Part of a small language model's weights.
Size: 8 layers, width 192, 3 heads of 64 (1 for keys and values), MLP 576 GELU, vocabulary 8192.
Architecture: LayerNorm before each block, rotary positions, no biases in attention or MLP, tied embeddings, attention and MLP in parallel.
Training: a variant of Adam for these matrices, 225M tokens.
Each number is 128 + 24 x the weight over the matrix's rms, rounded and kept within 0 to 255. Layers, rows and columns count from 0. Numbers have three digits each.

# layer 4 MLP up, 576x192, rms 0.0659, rows 268-301, columns 0-95
156112140143094130127089109132127106097135171134103126125105124126116100103156163091129118113122130146145067097107150106087145163093119128057105143103115121120120122101128114132110140114153150140145093172151151187098156107130135139093095160163160133114120109071059137093101064096090164178
142104112122118177133131105131113117087134134159136101141154045148133131075153144125124118155125108123132153156140148121147141136120155089088159132128152117141143156093120092093124099111134152133121119138102140108101115155120141139137174145119131124174131149170059127085126152194133134144
116109150099132109113128101152125123105129178133118080106147130093105070110152147161095140145141138095128144119141088098119117166126178111079149106118159139115143150119112129131099099106133122150145135139145152156104143130128127148116148127132123103134109127136123129118137064157089133103
117112115164137099130109174126072143108125088166133116105119100134173073166190117107178163134135102076160097117117117137159075087159130163141104133107109161112100145070163113113112102132132164128131073106147093131135135126137152137122112094050181111092150133122135095126165113142168081130
111120139091122114125092094108129120104164087106115126153074113150167136103175152096165114178113134138134153137135149093063131165098125159149146171124101126135075141129122094092119123107162111115097109154167081101154180067106143092145115054103145126134157148093129112135193119140121150159
105119109156109194081132131161148112109131162139050114103082128199156115073107111126112082106134170148145115087146098140108111155129110148126122093137096096150119120106140116103146118107144097161101132107099127142147122116176107169107116155099136162151143101143119139116135158127111143119
159117122142108149146132167145113106141082103096127109111126128162122098117119104139137101131142128136135129110108111114106143149169148131148123146156128096076117195142097140114103133175140137120097155114083140147098159101137122092140129116140127094109152098100097108133092126135102160128
100142163098119159167147157162115146134123140109126095099126108109153129096153092112118119120155130143179066067123119102138084130132148136110118090116137095100098120132109160074172102166151093136121100114123107131095152162142133107120140171135123145132131187116150091118139158102136136105
160095100139124153142154143110141094109105128143153123132132081215121140096148131147150085130160133134159107111165150117124088151135146138134100130132150092048078074126150097153138132142123122106132118155122080102116130148145116122127133126108087102117127129150087150128145104139136157091
170139154106164118162106128138147108090101075166105129141116063091109189126182117053127088113139131111138141136134111119140102149154137147118122147153108094117120118153105156104117191137150108080050110096147129086095107061140116096110092124099073111158160162123091139118140057126145126157
181149146126141140131138120091104073104134174139114130112110068116137102096108125115170085169146134077104097118147077087136140127137129124112147129185139121078119167131156144129139126151125116106143086139143112132119126128159167158133134159164108083147155146102125129118178130135171105115
087162102123140110135130183148104149173106136129118132109139092115130122122142066113130116138152135093091116092126121154162157107155154145136137118131133088151115144122116150135116102129073126160122136124146101120068144102143113111195137061119084143160170157147114125123135167091111156129
131109122171085171151120130097096130068134111117123131128105123180114085088116126158125060103148132148138118046152151129095123140184101136101141098142130114121153150133141132130107179161104116127108081121121141094066158121145130143142105140116130141135149116088097135124132132100124125098
161168159166087158132059115129102162144146188141119083145126108107163115144124145102123109155112148147143111156120086128166167094151094148097144072134152149174088116121115133124172135141164135169153166103066107126148143091124135121067140080128160150215113057119110123126135108101111099085
105085148163088170163069135115146147099084142132053099091102133122104067070108127116173113178085159093142112120142116115148148117138127169129120077112165112152092100093104149136147086169072094111153157150132107118140142096118133161179185131153166089139162164121111158113114156129101144159
110148162192136093174146124141113136116147111136144147109112144141128114096103150054145124183137150125163103134104143149154101126121096154134144092110110128149121152095112152092137151179152070123131081092100083154115107133169124113141119125088148147134129083135113163135148135109157101145
184124186173167130115098144133076126155118148214137135084112117158124116186115136170117044124139098100154089102135126118147136127138127124145130113158195080104117198068139135110124124109145124127151133136126132119109168107127171114109105128165152128123118156103109113081107095164159112142
139194117154169114117155134113118110139161085134147135131154084119119134092124139106117100131103120115139117136168127129157086148131162089111151144163133141119129159119152115143089101086135111133113130094134104082071120130115119134170117119102073115100146115141129123105127104119128109083
101073118166129142107151134159162106149088100133130120110118119142167110135143174093125127156057164112165112174080143168133156153144147141126080131148118123139111135128093143147140141144149119166124116124133130114129151123112129129112101091140142151182115126125121101126107105137150117086
147161126112072117139105125115098115115128108163115097152143142120130137102113128125160114127104136099110111125118099121129128156095153121142131117134113111098137131099098119172111135132117162186125094093142164107121120138115114109151127100115128099122125160129087117125148109155146096143
117108167139121151111102126140139152102160133145058104150116124113107109143116141100139126144128141163128097110128110140152132122127154103106128133107150140166175179129132182132136128122152103169129138120127137161128115143108098141131108140163123120119163130132143134114123093174127120117
125094163112138114116115116146101102098135133140102073152124142118151115147130135113211125141086143150109132152101111154158133125158152099111115129107137123145138114112113123088112185109085091170130111136134128100117150139105157097136134143123100117133125150113118097127137124123157178157
136152159189184113142136144136127160113137118125111135104098127116115111107107086064115153135129182119173102081098114144059088138164149127120140134134069132106109140132097134134169115111121124118132152175148103150116157091090127086118090106119126136159134140068118159106142128136129122083
104101091159109114162124140134100129114078162130101136116150095109119107160168100147123145117137127155122108137133117123106084135156093107169136073124166118110108192127110144151140084129178098135107113135136114124074131127139140087116130088155136094124151139117133136125181118104101176164
140123132137093124124060139127148129085115130114135122124126138128111080174141095110117134128138156094127118129114100133113170146125132165125133132126131152127123123094107126125123114135115110159131150127100177132117174159164101071142160129140133104143152128117092160105133105141125111116
105102144123123134163114131103177132116122133159126116102101143139131113122134146150135118128117138136130122122144136129075097132124142120148105125089133148090127106143127131118135148132108144109148098141168101094130147134154163114126165127134102124133137125128120134108131124161131145139
155121132163141171122139164152153118128143120113125100120147132181155089150152182097154125097110179127112134184143142155128121128118123136133160170134103089088125121118094128115112137131135184132128089097104102110095110103145146127195129124127137119145156150125130132145128123081109123104
120131186147149143134123144139151145113091141157129129113114165144076119132138115139163141142153125116118112132165114114140140145125109111077124166141126149146112176113149117144133121122150136098127092122128120153117128118133112111092136132119134134150150120025114126092140122138159071113
123145106099118158169107124163109124121134154109129111069137117095130121078133116068124139143130165079130136125101098088152138127116129131139179124155124197141110157095170163120109152118098083124110065180164117098129117097166125157144164137100116145228113151166097084071146102138134123113
129136152153129163142120137139140160144110096135130112149121115091146134117130127126129118146134139153127134100135121127167156127149102080151138101115105176157115110129102145114138115110130117130140154134119094108110130124132108131151125099104142124145146133111147142103101142113112099101
181115119092171126132113144139114133110140161142146131153144143116102152114152119094138121097118118117158113052130160125120121118123148151115148131143107104124139121158126191125112149123147119102132110105126109110123151114143150123151135139109097116120142120144129146103148177158169137126
131149124142089162131114142150128117109121116135113135104145131137135126130162123110113129148117126121144151113107092120111184142139126110132163103118165165143155095167117141127130126107126138144065136105138095093100137117125107158145109115097127092138124136156133124141125124183125127089
117125125153139113129125143104120127144085100112073085106157105127111150131122108153171107127175141131165125145129124192150148150161124115127090127122143127132150092125129116149149133120153129171073121132117122098133126159119112134133140087142182117130129108132099138117113120164128117111
127131147131068098092141122090151123141102156109070124160091136113165139142128143156150112171145114105147138122094114156104134147111093113144109154179095116127126081101129096177134113156084144148118139158130112084124125132130140091058097124100115112146177130127135127112136139141103158150
# layer 4 MLP down (transposed), 576x192, rms 0.0447, rows 268-301, columns 0-95
141118099135108167104148120134140108127144176108151137103116104129122137170096135095116090115099100136130090100105089144129120193094100115114128102081144173113094177128160126146170148108120129114146067094134106179096150116123163176129143127128121098162169110159110164160165174108130102141
158170092084085160136119109104141123126142126143159118096109147113120183096111135147110120094146107118134117097125131119132146120109125074159107142134133109133163154122139154175135108108129102131104159074132109137136098130126085146166123171122090103177069138141142107180116148120191130092
124116150113110114156163099164132133126142143117121146111144164129118142105126114160136154109102107095114121152153094152148114135136129115145148130123113136117147128146151144131121115120127177115130141119149131144162135141100130114128108169106100123089125131141179140101144109133124137099
122158160144152085125163144116177087087104116155096148142140050132148150155152162180112125169091153080076097107138141079122101105105103160198151143141157146103129163143098169085105117195111129082161097147152091095100142105131152088111105131064158096148149127127114044207140140133142110168
178157114132098131047132168143173109099156075097144136153146104110135071122126128118099177147141085156091151191147124162154146106114148146140126157120111133108100097147150099089136166126141145101120154107058154140133103126093096138196161107120199111124136096167142171131123059158097150136
135090140119157124105135108116167103135123123108130133132135150133116121118135138150086159109142119141139131168114133099121132119120138078166150120130113139111139171111133140114175142137123148144123112132143167093108117140110134119121139136150132121095099124128107116169115152157076119167
121149126141118125132099142118105151129120090108156106128128156129090085158113109167133120095125111119164100112164153151118151133142104098162152095121155093127158167119152172159089150072129121129157092127091157128137132140125149137068139146149152097084100129139128130162112099119140110149
132137113144135137124132120094129120125170178143196056107156118129133112137145111090142118137095100131160102097140129115148131141134124134158130140127159140148102132125152160126145124104111094135135072088120166152136102157103118100131137126127113152103129123135126148148120066117153171085
119114177119150056169137108103116131132118155128095159145141080113112129173142157169112130112103111127095169146153096130101127149114175108130130124131103148142103082170102108178142129167124136136113156122150135144161147157161142146150121134071139127148147090129114089162151128100148060092
142137168110129106083145112164169178113161114123124145185140132157124144168178115122135085091115096099083185114163099120154098175150105128141146160107075117126142120125097129052166138106160138067131145086179141126124120108119060111127106150107057164094120164180113123138126074114104173146
125095156113154133109122173114107127135134173136166118118146142191162112105103093137145122128119128096088103155112079122144116119109114166098150136119115133094113129164115149094126079110168161172145115162131148131131140145119120166112131112119166154114167146149173137118115086116174157122
139153054114139133132105097142122076112118168132178101103118133140088130115127109148111161142137136140135140136114143121147149179138130096166143103142136117112119176102161156080082124162118107122120180134127127137160090136130109112098147145133134113157128125226169140120148129161133138153
095103167111128111117182157170186126111104169113170133121125144164156160131122067140112151107163148132131089088175073160114129113100121087110099113145135117110126114144115120096144105099100109131109115119133096130166129127137100160124141115102114216083096138104129131158110182108149128103
124133162135134134122107097162136091144171115103108142166080115095130144100103131137167129098150180140168146133094196133128120136120119147136122125067125081150139162122131139168062121117100096087127179110104121155135117138099160217071170139139115115155099125142176156169097073149126091111
147125070121101118078105121109111107105113117213144101104128155147122192148149171130151135149108122108075151168135142111117147065132144112127115143175080097135141128138099121148115078138149126101140126170105157115151116121085133106131111108159169089176084118122124115136131137121110176166
130082172103128174090144096154110111157112136140127143131126154127115136100110181108130116136186109087060131188123131114134157173140128147128105136113107095144084137143127140133131121136118152163068110089154069153126140119122115167153133163090153128142145130093098151113091182062160095146
116125148140101181110082200056127125116133185148106121151167102164134085170102143171169074143204130127166083100163130129143103174174113099060131129131121101141109209065098136129121122099102089120161077136108171163167106171153124119109155133137144056052131113132107116068123095072163146135
132124157150122122129113105123142128128097165129111098129106176167150123142117113132120099111154117145143127167127105185135156112173137094096127173133111110139112146121150157174130128131091142158129092137142165118121120132139138129066121170133128162102117126142087113156118125110155149090
111142182125152135132131108110135176100155141129081147101127159126128089177144168139089134113160126117182116118136133095104108165116111149142137150125073146037102142110069154165143189114105121110135145144122135123124178124148143129113159152089139098130101087128130131096161132144117130111
141154093118106141159149089155133125137146097144153129125124110081116104081113098128134159128126105124076132091136156103110130147147138111147142141130101118138133145151146102139139092116138126109154122096146129124136164127128111098167091118158148130149133122167112118146146100185127143116
131131102129136134116087118143196108146124142162123149151112127154126126163144105127133101141165108137084156172132110142156158123133098176122139126142111098145117158141163087136153118146111119092117125138102140116144073122112135134145161087138131136120117118159154125133138108164132114087
118135165167130107101110172119147139146132128111117133117116168112100086081126100134127125120207123195122119142152153192124147098104106134129092102142107116073116161098149116126140127160155111129130109138147158098132117107164113165057130130142097163122136155120118108117103129096148138138
127128118134117084120123149105154108147130141111149127124134123109116166163163112126104157110132112139094123092101138109109146100163119096189163160161094142146190115157152118137155115124140166101129118153135155060086115123074081128101099085160136107106145098124125125139134077136126147155
082128088128146160115149129132146087132142135104136128111146083103134159103127119155128116118120144155108073118130133134140156138163145112120151098144134148156079105143123132089110155150124098132098108136120173139150100122162145114130113151131134083094116179123135074157107132123131158168
093122160152167107132097134118142100158162155100103109092128151139132138123138115119124119133157159130150153152137146146118143142110116099113112160134138170109118133155102132155134107119122142081121141131124154097107151137118161129119150123108108096100084165147164117134118147099136149114
160141099111143130129098147103120145092146129106109161099128137153127131164103195151167164111131129168117162091130145120090105105121071143084084158126143124101088156107109085131139131178118131124146098134132123162148123117157149121104105116131120142149138103114117146100138145085112126130
109114067164107141121101113120145103105111103104180143125178116129126144086120127145149126139125108139145131135119195115113129180116121114094125136122122179132121136135118108153115094136139128141141126098150155095163139124127088133113134146150111106106129117122149186118114115112126137143
124118125133144148119112090167087098136111155106169106138099107108128156114127114150111125113129130150131131167134149119118114141103153073140108061133091123111152077159121169110152112090115092117158166127118129110122159091130141115138113133146162131139109162216162134131125141140119156142
143144079132127114149089120048156106069161152091125149177139119102128168158076131096130150079169114138111159089172126173130143118134103108116123163165190057117177121173158094129081135125159081153131139131104175091106141100067064177088138161126124122151105081158147103139163149160163182124
166115160144110117121129148139127180119144096127114137158141103137169126164107148099153148132139138131092226113134106123122112084107132134080073152130120178126108096161101172178130079086092133086118169166124149145132108121136107111091119106106147120122117134121133184129168150117131130109
091137112129142106117134151177100143125120117147131174161154119122159080116136136156134124144169126134115121122132108120127130091082183109140146150117137122136126156098118109113103147121083145132129133152155150121125095121158125126160112135078129167104134120163112134151113078104139063138
150126112139099098146113122146123166123144130137093136132122160140102148137114097172146117140140171138120159141137122157133086104121096136112096153113111138121135148129108145116118140075103135115109141121174132124170090091137122128139137149124147114145110130144155136131106140161147144140
163109129132093077122132125146094153119084139150167128111149115099132127101132122133169140134092142133110116157140114104110173148122142170141134116131122125098147139084102158144128109126126136124165184126157094114152153149110139052147111171133136171125181141146104128140158152147098093137
118170149147135122119111108092156110156156134100115175140162134095121099125112165080140110193164138143092128136145143133146104157159144149140177146125158137148118156107082166146155135140121140106135133125110116120159102098142099134151137106115109146094119118138129070128141120172140153120